config.yaml
head_dim: 32
vocab_size: 2048
norm: "rmsnorm"
norm_eps: 1e-06
rope_fraction: 1.0
attn_scale: 0.177
init_std_down: 0.0
optimizer: "muon"
beta1: 0.95
warmup_steps: 200
schedule: "wsd"
doc_mask: false
Each number is 500 + 40 x the weight over the matrix's rms, rounded and kept within 0 to 999. Layers, rows and columns count from 0. Numbers have three digits each.

# layer 6 MLP gate, 256x64, rms 0.508, rows 127-198, columns 0-63
527457515470460532525455528544532520470509604484491542531460562483494436513410487530435524492468403431560524468495462459550396520484606544494470548480582567563529497477569427530507471496506509
435483545513511552420505486517535589529511598496452395507526412469514446410459447515516525510517535435525502491564480457583480551498527562542414536534420461446540581475546509574533486556529450
488515464534525472423436476538498474479506495556570445524534517419539559468378433425488464539503482446452520503499449503468471480555488437499528518491566495497440493552511535524560535578485501
536561489470528552413512422420511524480526455443485493576504479438455445430463463491497392564466527433450526521533466497439506507491436473500466461507501500455469499443476420473501413519592537
455474479508548551439535555469548514529466572447521507526449527504505538550429535464537491517494471496485416465501472497450524505445487499509521470570485512450537537508509553504523569473529486
469458476525484540448535460499551476517413498496423413527530511486606432525440537599537472434469430521522407479481471473534463455477513388454501513502577442516503475479560456479443506499551493
537537458551477477443477500555478525544465495495446454537425499508496534455420483538489558618447478435506506487529502526528465505517534532496556514523598500501383493484489444456425452531492498
481507490494494451534530490541497501449526451504535489427492489498557522452470530537523494519491397512511543508474523529504527525551517525535448533546507468499467471492538398481532539431531548
460450606489513527511522471476442518471467492491455483547533456428553580488373543441522434507488504443473523496454478521490491479530495509515508517520558569566529456450471466453472461486457569
479515476440539554517502478544530475478509455493490483537488491531522511531524464536501513476488509513530475504536489538589489520491448472454482514514499455485503504494477508461477516516495461
510519590556559510482529465523410558493467502530502492535474505480540491426472558415524413454515513488525508493510458425502555600498497456429496527404443490510507566458547463511491488470505567
460507480536527517539489522540415509442424421499545536539523533496514475432497525466510431476461521520510552521537461451495536494515452505473555555476524461532459500496492439504515481536470430
536549523473472487438489465495472534442529503538533514455516539510556414580482525558457561458441483523488488518505497530539505553569486514453469517523530489489483575467498522482507523524508502
554513448485484524515480509501524460529529532535540490468422474478469469474504531495444522485484520504491475464523509529477487424503545518434535487474443518514565554469493486528520476558452474
520465519469492421530475491512545484520465471496487493493504485528497538532500495554470487502482495499538451505548455459509549459464519514486516452482513532565449482530519429459491512534458525
526438494424543518503486567541496402562537432497514481560504443426502418486540527451475469506524487507472487506514551478437462532483510489481536476451504512513478546452479501526416483547448502
488504498546520443506492485519528486472471511484519524470534502508528529478496531562505506449506518472534486510463460458466546487505489523548473488462485496470486515472533472541493499523553501
475455458475497531490513465424479536475466516508540411632568496457527479535456485504442515486469453412447513478442430477472499544421574525539564487453441472439515536552580531498463497512481568
465488522524489553534494486477506478451544487525514467528473503520550482525470564510508521564523497559547513396488455540483565557464410526471555499543554502462495523494586429528474559407480534
478516502533533519537526531534515566524514512454524497514505475445583455481499551527493429504512555456487525458520507472458512488505517514481524454518457535536453532473533523583516502480448483
514482481579518474524491481459471512524467509508483495466495507551577511472473506529454470494561508519488493519494470454456496480488503530445504527505507448560546460495439492487505540523491514
523521494550526553537464406541528502446461467513498430506463545477485487494499502570588508420523543493460449455483553514440437557434472516447425541501509502494471528535527492460401517480513485
498458499488420530555423531526475495504504505523523493540482468535458531498512530443517448497424548505513504471468450499486534461536536484455501436435578507507495500523499481561448483555520541
457507524424550505514500443417442484457524517524536529446491552455509505530458523445509505539456504466535507498469590442501515524466484566485456567490535444586480517476492490536492556490487572
495497535555565523540471426449552438450499508493467460516433566473504491475491520485514520462467459418444495472534469456458464503513519478529459496520470501544516479471457449456520542426549531
516508481490464492493480502525547474512510555515529496484505462518497482538514502496469456459525451492490531491496489463525479469499493536511533520509446539495490559519480517458473471516505528
485484446589545488473484496458528555571478383471455378467523431490545496477522526527459504543517505442505515522417494555528511453561401525452515435495527491531529483527449514488469500529462511
581579511480469550479535547547476496499499535506535457506459479424425415488507513501481504516513446487525548443450462523454487507474524557487471513509592608519521527419440454483603474476542547
478486525466593559535449496428497445427505560529477510491412536472471480478518573419513458488627514424444559490533466465470421607522552439466477530573485517571526446538517478519499559487595509
481493522496533521499439545514536503469500492476539491501549508489469520540485529482534493484490412440508544411497482485480476503535460533584449527521499525504514543561500570531563522453463498
436464477510469537475563473432527443427494503563375482500552508444527439511485512575538556496529530431509520546481485510530565489508490535457479487541483466453458537436505497480540581560527484
499551436520518524510427500533528476552559435527499547537492449449439480470440439527455543552496509472399513540560443456428499577419489504493506528522464565542539505442471485535495484461465560
527472485507463578555502442525586573564565430519557476505557514563511464499439475503473451485522544448561554578450440489449510571483535513435472522486610503455487507469520508436521400491494508
558511427508463501547467428492488548494435444418511521497404584456529447472438529500439550487499505457468524491446471509522566502468412496432488503492550507443505517495473490492534570466486482
494481491484450555559474491517534475514500482502512523490492458528494488545490454485493504493517497464433496513548469526520527535492527560466497473466461514505518522499513470456539447474508498
518581558503525537540509501509505488531509534495503429553533555505527466507496501564549417499503461492431541514514502465473429556607533531387514554425497464436545486489490546543559458463472478
508451506467455493469486499441472537509513484546505520474487509508515556524507601436465548480507499453515449536498509520522469478492500444521554497401506439489489604502436493499447549540499495
493493526496502479490483500450395466558486517534513430573465460485505517498482492522525478543529472517502601619529469558568479592475476519529490486495532551557457543471525536497507592488508578
506506453480527547460509502486491519520484564490586525572531518470508495563522465504544554507444510525477550548537573563512537508367461472461418516516506441536548513441454487501509481515499502
526502473461487490546482452515482496494488471544541482490507404510446474496524488566513499544497511507509521532504519462468465514481583492498575499490521499518526508532498492471501504478561476
566440565479569481464464433456500503425524540513508517537485479478494453572483480459543503519492504453499479474469520485501480477487497459528500478464509466549524496473537534513378412478492582
460560504441459483532523506497490493533496510548525565428535479497514516529516507544492493501517518471504523481460521491489523495524538473492500481489479481538487540526576508507511520547470483
476523466463487548508446431511499522440503519504511448556538469476551425502508479523475472469478524527459507486496571496510491474534460485468466517482557471496507427586532425455536513466471486
490534527578436515453526512514462481483492478526531423519574521532596442515436530478444429584492543470552521471490451492535442540467510457437444491468486493550508396408427498480514533518523501
519482576443547536480502472541541438475527456487448444529484537514524458527480514467489556472510556506433459454476496503498546544499551496534479512543486545438448585532543477511422508574458550
559473489503465513420431552484472520539459518457508497525522566457497504497512505438532449471494482448514549505526473532458430450509503510534418542480524512565501560548482494466522556497495500
478435455510494592474501514548501509497542529492494506478549512488444496424543582517458447476515447428482510511541408591515468477573469544540541539472528547535533518499415400499474522446432486
485448512515506616473535478487543519460509577483482485505473520488525542518489515357516443474506548495479557562489524491484464523507564489419502529558456427470593497566549471515448552504541526
465506535467525503501432480540496527452510464480506497465425521481534525432533461554518493500485474488424577492532403467503428520596521484526452551473465488469468488503530531464422512470433529
522452489548544537505479514539441512600520540522557505540444463522540450522503439518586516445448456437477459479429555545477486438578580462512517512453534526532463586474398457531456481482521623
556431496463474521435498563486488525489604518489510516447544497576497463567486559532526540535532491530405535429543400556459462478554491469468497523468457468505449433485435510441476528550475428
503522569508523475585536549422444494529473537444517495518456424442516473482535536496518484435466510500553533468497480538530528491410436530420579503507564443572533573480497528521464495524521540
488489513473573500487562487554479482468553500528449536526517508495467501484527553480546520533496450490511556478487425533485483494524504460455426515513465537562512506432520432568546505387516512
475460515507493556512464536509490495473487523531460470443467503522479550517589482482527528457494484561598532489464549535512488505480523478525451504505510519537501474441516529520502492475494510
543485485473514550538511493518513516496532565496470450495516476538527496540509454494536465583442461567503514490514520484527475491531506455560502522505606494528474478497562471547553502455512440
504524484500582454499481534442474473447522501470555457572489498524550423540477506479608490512546535477504567532536485565577430500513515465442392530542494441473467523499502512533530485502561442
434462477525473565459523471510538574431422598503551493490595435546501503425447451473542505527570540432490543558572447514505457508500512502473481509633584508507495515528528462499510444494553551
522457523496485469519504434432490525533456494518533459531552563479537452463525469497478547451505454524414530560516545428504463490478490491498488485523522545577440575518526514459435521496440566
530468505490446439480485513544543465436566467509533455543567494446574461529452531496493475516380458499569506533525461516538438521460476453537449544509559498504487510473527517500484454526600482
468452526514526500541557499484492508473537490505536491543476491511480458512441494491510481544517480521406548529478502489505495511503464512509401476503493467528514525483501538484488477464482554
521453506543476536485437481517511423525399535462491485483484550507533490481512491505495538501544448457513463497514541609482427556504511521442514456550490488590493553489520484480474452519430426
490507551517517481427504479462628459571478484526436543509528514484580454481535444518568545509500453473598465530505515475553558529471501455467548459533484463551474555414510495636487485489412510
509439441530577465518461515494488409498453550537507511535464511490595501471541452524476443516544544477488526523496504586559528495466557526529498501556497473472538515437543541512520472504526476
471526494477536493475495507491468493554447532439452488486488512504527490530473494475522434513519462509482447559471478493499494478436483476542429499527483509480548520515547491496524518494515462
524479570488462482508474491472501479505425488470487499551497479527460486417383530461547563548533440465540523446472549605489477577540495507511538475416476493550452514540570567426446521526515497
444484504532417453485491551576593473544449475522511555558539493540525508470560424550479517444582462468463484500453465579456543455483506481473518429461527541462546555473504484512473464514475433
486503492568544524507519499472457459505482503486462546486542486435542480464492471487590457470525522488501525532522540488535503484496537492470465518484517503537469470508525541544510513456517409
537504524515542491494482508524587423512462527545481435549462543451634501507438440488536541497474464454450523458549496514535491542581496500524483477520475466484525402445482481515506501510535539
459510515491542529516478449501505450440527519440458503414476475541510508503501519491479510488531488503451516428456468530448560518461520466559530492517547518518530538523547508460525485480494457
513431479521529510437496524585494409508512488403471457520531523439588530480548526485478463499524462427499417574509447558508534439546561581459541545517560449479515504522415481548516521460444562
496407434500549486472509475528489488486538480419539470492483503459529540500541464541471544550517526463510576484486538489519520502509486505521510496479508532538524532527457466469441515535521474
509545571464532578489527456512509443467536502466420462457530497546546505511504498538580553498511521492466516482486541481516434497510474414510444543504485419544496463473469494559428480487496532
# layer 6 MLP up, 256x64, rms 0.474, rows 127-197, columns 0-63
521474466567513496676538510553429407436516511477486512480411487462515511466570555499446600517569543540512497454510528499495558535462460502471536480527538549421524521495479473512490515543488517
492488391549492489457469495468474412479458574451517587500475551530559466523570389462492551507463461431542463546474504539531559520512446513514502493461535488373511507487558506465472460570511512
429448433516530516470485542482557608545563497562486574483516422423543466534443523597520453438535467526529471493522458550455504561546485441439535478548482465564545527506527517455451518489516416
504489500469516503468537414504413467448389451448533488470569493493503513553497507518451572572444503505434480570543506541500559563532471452571449478456564553465510462473509489432532478497530550
457536478492498475456485566483466455474529497468549478433478489500537589458511439446546522571531491510467496522471503419510452535548521581487499513433484493482503470457407549527481514454488478
475486548523443480487575483462529528538470534523469470601621456508561536452469446481464434491542533497587477474476525522465364452506467454489476530454493577472472513446467467452493480523536537
421515542480541509493552521500486509474447476478597638414465442566498467527549499558478509509482520538499512525518555548484467539486472563374535490594460458502462564526530515488482433524417512
514505447534500540555481553467447462516499503507450484485439433501515554522488531506495449534538462545488510505481568471516527534480521463535511489531518471417546515508564458476445526556487559
477459529502437551457503478447468599438495530535474523521504510589513481579526477484440489496445513531484508515483438483585402533479523541523507503493508566529425511502492442445528582507511429
498503524467527484482530566519487496511548527454496521498456501459463460556498511423541451483525463523461544441506556503494493505494539496535450584493492510470452488527571489459542472500507502
578506485519566545532466544546431502512568511537532445520456496496491454442456430466556582455533463495537580472508521483511458498539504548444491443415502514557543561494497533480495565507446518
487469478550491504516520526467399479390404487484532468520420549504503501492502477497529462561563544539509523562478487506552506431531422501461509447485488513449540462465481526543490550519518484
510437499497531570522519482501451518467475453514463504477483487506521461483504504508505500567487493539456501487495538574456454466465482569571524518565508473462474520470460537530508420520445549
513494502492535539532612516506579446515515531551528482514506534521449424486513530467487517478512493496451490535495592471504541517523469480473523390547507478491569448382523488479497464553500522
569496480527455488520498511458474531522522518429445553492437478477525498489557468533523447483506572501516594517543518549463427492437532497522451538493458536510471485515572496502529566478500465
461534479518620524536507439479449524500496560488572470445457487522471525504498503526385460461536513431552489529435498493493506523442499540503502467476513538483512443549537494410516540507512520
466479489543494485464495499531508520463497533492536525452502477500487525429485515548527497456475525513559466497506445487483488500519507523514469500468463504492479501507480501500484488476546499
542383520428478555481493522547508548508540451518513450496509537475496464446409465551487522503583474523518520552507462458503473502513543510473465471444519553491573559594506430485435468441514526
486525506473479540433454464533524519485458477497493607503509487534536500512470492518505551466525459537445541507538505565532515531469502455466528481562495572539475448489529455558493506415485524
456513547473538499491511479488541563518474399535521498473476541459468565467515525474530494573530465483488566510522480501543511472538507460584477513491484521509542510513541485459509444487478545
545464524504447491432485453510474445510437533525452530437520491476483524460465502574474519550503513539475414522472545439492497444496523493520506527512534544499460512449532456515551460516475468
507528537410518568534478519478498514513513475519450512472534455519544515435519520492482598507474489485468561449495503526497406447589467488422547489539486458490458535587476513523528508532473467
443474583502590491459489495524502430577417541452483494494502479499489452512516478455499502458480521566567524518569513529552577503474451525502428540514473462519432473479428513444558492509474495
502496413501497530540518486446505473529476486550487468481445548502461478414501509482505492535475512452500442439542508488530484470539524467423475515521480538469452518483536483570526546474438501
513481487545530534542549533454416513449497562452543535579522448493522431470525553534501528510504491481493581429483490484501454475487487445545470566503504526456504463570472503540506477420551524
563516555492489501521533508487491498527475494533526488513549474465479463524479434477485480515511513500435500462497492498477580470530484482482465478497453469494541483494523462532497509479558521
459532525540444421519458547502481474572482460486438486462517475549445524475455528532465584501484428471448528429547472541515421458475506468457470485497496417525511465543480511546464508548464454
600463586536510458497504513435409465489470431495473554515578528495528414505534455464461497514547452494456592509541511450478517523433534562456505479550521552450524519496476504511523525428544561
490536539530416438498540536512498467540525503511479530443561514589567486450433480526528532486545494508550532469513436471526510520469619570492528479461477380455487490426547490416451483514533564
499441493489486495485472472524475486503522522428534450614433482469451459501535448501520479507511486461555523480580437485452484432434504534489487515462519545548503481564493456454511568496456496
468521591524517454524526548474536524490564450562592547554478553517503465510548533494456439485485496509531399465544577472514449542385496448481488502542557478560385460526556510508430529485545453
537481514482525534576469499447545584413520472447500522473492493449525494596462555542504462511437447472537450464559445438543466488464520530536500533468500513501504498527447530526493539466503467
513449536475547542526485484487421463439511540518504438598375578435511523525529528561441543463514501429502476506512505491535408544556492539538430531450490560502482493580480480600548491511519507
479491468534452561494477620520467512484507518554508517509501459504505557529512549473517461468474504613535537486482502485498497554517485466525526481493491516452504541456460495504477479543511542
497496509495553502459494520488459502467481539464477460537494520483504500463503494480447540469459479501492527507494528496552463506481499450519462499485522520533519449513538563513468533476493495
525522459532415507432452463436534555479481514496444483453540543464490528542488480531508492473428494547474440482552419479498523519461454475466464490583510476532525548534478465408418522448549477
513508490499478538447501596578516483456497531534496442433482503478492479498460460505555481456441479528505536483517489447499509476475526546493553539501498498544490518518487504466544494440523442
519500511532431519484486525498489438461576458499464454487480523571478533454511505424556503494485500452431488494519477498561474585458467450540540473475433493533478403525491451520434490492577536
466544495508487517519495494470549526511509528499557532567481516525486508482507458491532500484448548533496525521482514437550527497489446485462456533539515489523561479449465484487558454573492468
470435533601534482488523532536500504514497475453499532491478544504504525494510552477426515472466442495550485491517476495483448465434474489533461582535536519499461469442495556491521516470465500
490505518485537505465495461492481457524516526540486494528526476463546519491453528410495442503463535561482480543513480497542521443398475434508447513546547486465544535471478540507505505577501591
512460456471554532505416487465503449576466526463480485552503538489530491489498517473526455504461513473459525471537482538533442484454500554555466502541500523500511504479499471476466501428482554
472464502483471532484567476505460607547473513523483582457536501500491462519476500488513502551497468425555510491468478510510484509482515519542417515442577535541519528516567510479434395554518481
462538529536490475447577491481529497535522539546448531500548517513537508466467530522550547526567466440533481408504575571513497543425562482554519488504502483527452488553446557443523591510548544
520487539432527506524481544491562517563474516489471556476522523460514516532488559557523468479488576446514420467493489485514503533475431567486475504403521425597514472547470593492573441528490500
550463515567491511471442526520480484568523539468473468573476573499463610499531512453506432514584464409545566495538489500509441470542499465503453549463589494546519456457508518497471598525535515
536429488516511541530422539519461501523446465454508529483492457395444467502513535517472448541467495479478541449573447465519412424437463581542521520577515537537533498546547447518565554476509542
513480480515568538519502425528509460539465528492492469546464571513557493502493485480573515545396458616554458518431522562496496467444465525547502503534525553457480444473501497467495505456444475
528483478544553561479445491460453504494511514449452500459434447463483551524508501532522494478486546562514486572502468453532468441565489501509508546495478592426462467458423540520567469543484510
494523516488459553499520481417473501507459479493430531554513499531529415509509472562483495519525526488518458393493491550501490531537482499446512388462496439488503583481484492536521526524456544
562457521493554594484529505505557480483496492499489500521546534455586556458509461445546441483515537487599501574441514493474536509467562518537442561463483510473559485602504498548572518543467484
492464508511463506499412484609496462501508468547497549498536520439417587436479468541435490483508556518412541464448486502504519502597499536524531438514478435457483474518517443600506486515480510
484521536537493477457488442550520536504490484496513489566474473558477491441502467450510455502449532586504594485451473503551508487463507490557458465517504567494521548404552520519492497512521490
496529475449582560441479481470545496500457496601463565469536519523534542555511509466446502554492492501466539523521465450519501474498575516513471525513525522514443467523481439509430413479488500
530468465495465497480422562454543496496506472566487466513538448530541481485506480513526474434427488540512465527501588547519460514518556444454490496543480407523434487537471496534557528500516480
483477500506608578430495499472452444508497581499372553506484502504531471540531473554501548463479471543526494461530471539509529523438485414523463477566521492401495441479440444498491433447526537
382489444465449491433532484517556500424451526477442537476556526497442508532504519485511541541455581439471534477422436489509516488491581558528486482577556602467566506507547516503461542497541508
455431516553522532563498469481506544518516519511523495522482493475500464522493492444396513494482537525485436451543524469469455462492427557497548477523539502528544495497459484460508507509514528
527547503495464477594471528435493519529513449528490537538492477506588476463486508454437427510494546469599455474453491497491529557413496471489520448509490519492461547430484556473487563534442585
432425522534535549513479430453436574520497484512494478547454427538517507516509514523539458547515506513481499525478513566538488457508483528481484519483485510488477523545549501503486473526481497
437580519495537500499486560525457503552520468504509487519513464484535482587482476502537448526523492496536511520400447518429525492431495448498450539503480511500590501507469461527542519513467560
484473506472511445497440493454514430452413541567568470402396567496477533584509535474486510557475477564463573461569492438553448470521459545536470570525449475516561500512546502429526471493522491
540487489536562507509530531522457505498553597553453452529463511512539480446482482473498470535526491524511509540507501559565515499498439463444513403559453440497547424432512486497498485512559485
555478469519533475538482493576499509463428470419447483497514493515428513466548494487514415463536466469475466499500459475539486454513497491480547508474519481520527549489477519495533513545517453
480541531467510552484464503514476439549434484481469426482511496491418544557558495544576437502453504475439472529519545481463566446470496522518474478543513499491485503467442428454493454499514504
487438548508397517373465488564574534556482508462500503411495462519418523603438521549451536477458514521476512483447440490550471521473464440559496434445508490474533561516530482466457564487480404
486524499532511519519524495476464479518526495475466532501507477496493487484474476503537469490490517509526528512503523488514492495520491488503476504486498497531491509515497552541525503484524431
478544489464481554445449489491451528533520490380513487461556541503457497490522483495520506488473486469507545464505457527490570463495415509555473503498538527475457497493446492577558469502552467
465500563459460489506484498462529530454497525446523531452458497449569554470505472504457487487478530536481533475472500488497524519463521498530538477526546498507502521531593492481507554491502489
568524504558516456495481460500528428440482490520479511464497456530464547473602444483447480400456495405474552519507412491562537467567567480544510493562555514509525508453406477444483456461468529
496605488487557464474533455407510470487426525465477533569498451537484517515512473517509492490510432490555521493534527498495481524524574478485487535461535553511473469489500499452490541466491479
# layer 6 MLP down (transposed), 256x64, rms 0.229, rows 127-197, columns 0-63
477511552534528509475485486451533528438544512487536462468482495510491387518530466486584439463440470534433508509412550501506497383487527522499494568425529487534471505465484558532528487511515423
575522478519577589518487487511532524418592524558524471478503468515542436474541489596534444569466575489395487524506576471414399546479563566448497524510493534418511512503447469461569488512510531
464487452501470567524504441545454433407513525492550435520434537510447502472503483497422491526478478546430462475466517595517493372502450518461506493469460403502491486578486551532494588511418453
485450390480500568439595451487458531510504469451499485521538533445519447471497519483430496611495481514406502512531459485467479525580480420466477559596491496483570422581536445524493514530515577
496469530484495484519503487481502502474507443563505492494508509505501425490498505476513480499502527482474546525496487506502506501501484478489497496473507485503472470435507476495453498558534494
558484477418518495527527409535492477435449527492524531533464513509497458388458470462559398571490437501469527446468496433466448485547497528482483484485463565480469482435515537498513484571493531
458471456527475518563497491555483560475545487483498482484462554481505561488566527565502585469496502438583487506439420523461518531502548481542596452457495518549550498575516507520526622516481485
496453489524545502539466506494560521492505520478529487472457503465511485537486489485578510544509439478493489495470515563482461498484514539454495536497522468513495485482515489481507478491434558
500547493429405436465471556564472491490485498489467519504505607541380520441505479487501617545473478444502446433524559504510439417508566487513505489486511458466460486575542494490502502518534458
480556467477498533575498428511491511472523472476523508469481560492494541516472493527481483501498529483540494512579514449489528514584507458436508496518484516504471487470502526537468525511533506
480439510444492505508538501523387549476519551517421487487491490447485474541534456645470483528581489494470575485472520479530478468505492532594545501419476499522480442436522487480431495458481452
527491523459530532532515426505453454416427513447516486534496501558488487517438434445552508501548542475491524471517462480455498526518514517499544521593462516562465489480570535474554470508475517
540537506423444540507538494490516561449534453492515544512493541510522458455473477523441497520451456439542462481478517478500451505498475509510534516509465510501513417545491530535439519552512530
489478550511545536489491540485426462473477509435516473472493454464534493555535511560462522514471567521513488491530500530441493490533449514486532518534449583464446533488521574525513482499454458
481490506517493493484533485483526478494494474517546492480529504499529453481507485479508504509543513499486511515517532524555531511489499474477534514504498499463524536476489465498455510566523495
429585520551527617496440465553490541473496498472535504471444577494523583539535481513515608489582516445489464561521479530507456493519588449432492469471475503447536469441482528517584486499489494
532527495463464528509482481522509474527509479539488523530417503488503476506513497470484481545517560511446478508476523520465489520480481545501482470515489455535502510505510529433470469466502464
447470563541436470486535473578490469509543482508462523411501493540460587509556467528541488494560517526610503524515531527512513449479494505559541494558458457513496511528453515478497516485445472
530501437473585501481531467525459495499499505503518480469484472545548489484570465525496479473504476451425450505589527476493502530619566527541476506516409483528459518543491537541451502586459490
457487478450534603464497491474557495517496422507542483477574479444502527512510479448465500465417453520557534518513450499553540507553446494531430473505501540502508531525465493485439574556538530
507503485468472504506544473561460540434524461516511529486476525520454529508530500466533509466512529491497482517517536475497531499554515480499523484521481493511526482547571550493503531480496539
460475473479554478512421548468457466546469527514514510539456489517510493473431516468575450458470520513504458483463497514569485551544543517573438460456562484466436406411522445541473463522495523
508459465460493513589549552473413496534607524499544498494432505556549468501436554455461437477460497513449452462470472480504501497545562464520511440424518570513477507438508458542478515502503501
536489506487485471468561454546453489459534522464456545527472560552461529534505468488496498439510472487540473505524543447490529474505504477525495459554419501527451442508576522467555489520464532
487505506464524481521485492491451485506441476536584472554452589529547464503459463450515500489515463420507505472528512421497461468535564481536471475518421555517526524456588485537524476557550560
492447510519508438549457534504527492508483512464542453479478507532481534482520535512516521492504545508483542529472467546472500495474537551494523531511504513506510535501506547530476469496454467
508486567471538468515482529559491543501544621587470548476504471469449516454547539521498440488448460481386479498504563455430502564502570557528494468479429515479440467552525530496579503510501607
486554444562521498483492536436554567509474400496427528500481467446491418505501540491426518506469473473464551570467526482472581486516463512512431528555515617501460497487449418468520490471574539
459439503501638467510431480470515441510443610543504499547428511523481440495529522434532441481505507488508543528533462464498540527483464553510470470592480418508486428480518603513531491512488571
491497478493472525501483494482475506530521502456502521515501499565489559527474465495471511447525441499589471460550514441477467497511514532516484494543511534539524517514522546446532505463485476
475491504510516435478575554537546508517428514551560457478611498563480488535469537466501391523448508502464467404502520530581415525433506485553459504489489469538544444413484471504575476523537429
484578654452490510502485527484511460532507494521453538464505508507454540512521475491512442581522526522565480491570509454523454544458500436510536543481491606507487548525492468543504488484539477
484540529483547478514510613540486463508468522499434511480551509536559596464534458487463514510464478537562444528491487525531476484402478456573522442464445526473529476504502498558494492508487509
447458447569530434577493506519569521503487490495537475455493511469491551564595586521519507399543501471460533509430509556476554506445561428539533537455472495525546567565467482544495512523476496
514497492529512482463536449521518517503487569570517504539509522576504508470499532475440484467488461520532466461444561492565497468486459495416444489516504487516489505539537557471534451492506521
453450430531464441504443520470500448458469447463517500497448381503513558472460515426567483504510528610550424523493465542511591506510499428460446470485573544497547517449508509590473438495493508
510456510465424593521519494469498513481512512483522534486476502502531456453551550576530486479500446515510535493534472469509544522551478539452512500490523463444511526498442472508486482557518512
457558531564505573392532437557487465463487520530486487513512517487482526572514495460531546484509577537532577485550502492502479451530466536506582401520560508516527614475522485439533528534496548
503476414503546528453481497562471571560500468487500453544483459496487490426547538481532439452554474442469542521451519496567499501424469507555484475594435512549608515483486455466531478512542546
474462525450498457506521494438507532501477529550517521478555443510485513512510482530503503520493519564498485476475504498534480493526531475507528447405499465510485533493506492543462526544512479
507528472552502519457487510518544539503456493505477485521506492523495532530518502524434592452468470565564480411602536474468522555540487472453516489444491520469524611535461504450486569571454491
461505505441486508505548504491481516503551484554510546483502480511532493502471458479507525480521492491536491494504528435474524545538498461503492462473455509508489497516497511505536482546510470
532451454489495562557497500483519520398539512470558448498468471439570464510479517502534555502539440518472500505524518457491483491556534528456481500491471592488535510516523495529463578543528548
567509503480578493498416526476484528482537524531453511466514438529566506387469451514492479536453529508564446550530566443506466537492459560599444532468513439458385460462451529478514486543509470
497460509487525476581531504555505493537495561518622559477487476484508527585456525526510453433513397512561442482471451508548516570506468505559539550449511423530527508474527510512544420501487547
528510484454501448447564547504411504511497491488486506515457568498454542520550454435477473437539476443522511444489480541496514515475485566600456579507551486532460492535537636454504527445539542
461399471441465491469486452522447414516518502489559487528498460552455659527458426549472470477494507520528517458453552456516524523533469459523478480433508502445484506500511498447489494351432517
503545435526486496550395562527451487525599453477522453443522498483475485459505549515442601498559489631511491471448539559500526496500493504529533498483474468518484532503513446496514487503553480
564487531517565471450513482511563492546470509485476473505584379550587439569450482512480454446410548508407500448536519447510467524519555527487476467497522526501453538477438501491510494532509473
519576485476516419499457553495463552568578453498535530492451505529561469480459438481580423458499502452433526479493570444420444499587551484451450553495547488578455533543539469492468461484487519
469407499529512546519575489507620478516477517515544430483522467538372402550480566593483568528490544500458503481537433512536492475514602525478439461427461485487578511496456449512526511493511417
468546542508449528486515488546486557468443503507430495458609493508498569504599482459461585472597492490535462559521498480525530587484509522507506508550474501458516523482469531495571520482456470
486524459574522528481515507429574471568496418494550532481420518552516434553539504534521502359495501478508502496540482511532533417561499516436430523557503501495564513513450506485464449430510469
511503485457459525550529505521477487519512484467516477536472497487535464494499491540477506465483498493512505501455498539498532479506496544503500420519466432529513477505508577473492481509472468
511502499442513510537492476456462524475455457486479493503455461515485568465497492510578456501478517482508517497488513523455465479501489489502413482490532539486516497458582541537523472470489554
494518489568540453457440447460469438523451521445482443528489521514571469455403555491478391585401535583435527521512487555582536564478496504504464527521474485505543443479415478581438454474528483
475521452531502516588430457504468533411590439469521476457353461437507462482565519460541492549473502403509503599497538443431495517501473491467494552536489497459467508505526502446532474514495530
534542510477574489431496493507549529519533504572494521421511466544474520541454490592496517551500481489522515420501480513509514501503494554487527524486458490454587536535479511523508444444540443
511397518472594520470493478525474467416558502513490500494508516502563503542483560544499418466461492471554471555516437529550502552486547523564453456506468524431475442419503513471571527432550550
509525496474540490395530506477501486558538530468491496479576518589570517515500511496523488473495549544544493464505481506531479464490583537502522461523498528499545480508505443541552525532491442
467430582448483499566489532503529469525477453530472505458481477552535490498499592487518521494462494483430498528529491517475486538524508455439535478455587546510429521494505466525440511512465521
545403496509456448467518508418518496494522573540521484476516491585520459513493454431568418454559493533399531465504514469534496475494513539479429496483523499578583478427494432545437486473592525
482455508464399472535488487487544517484465514505484527507591501446430558498460445492503440494485525498475519435494484476473535469451501508479546551511508510537528545557563527512507458445466533
526479476473451502522532532533390469486509471531540514527454503529513505481480522499474455472483556516549487482497533515496486527489487501553513509531492519543493508492518531474495467488487478
501460587526552470487455545513462461495523581598491450486562463469438526528455527496514475514476519506390495512571475535530541478539478552432435493495558498520492490557506526489494456504529574
552523453474522493571505435478442495505475503527516539527440510479510441394495537436544423547520533467493510504491487526466484550511506548532495516534465516513441491436492528495523470574549521
543543453471491508511553464514460479537504448496497521513480475496524497504483494505481469478473499515547494519520519469464483460513489503513493476542458515532520503532513564456516481469504488
533546466529620526558576526467549537508436542545524542469434561431502412519542563510464509522495504562550448596527537480503466483489580521498452504535557477469521479478425488511548513499487486
556541514481508534497509420530478503506478490523463479574492466440511501512467542476509445536458546487477494488518445501489489480459466525523498476508475545473487487464499570495441428497497519
538516501481445545449531500455485527535524600521529549528582518500464541570485500541474544497494424548586473389603561443454488561480443548461468548505528482487489491555484484535467496529564506
573581547521500542503467491529446537538499494480548460508523507443539431468469540472475534413482533471456514490468493447466492472485532536554518490472465546533489535505473537565523501600509529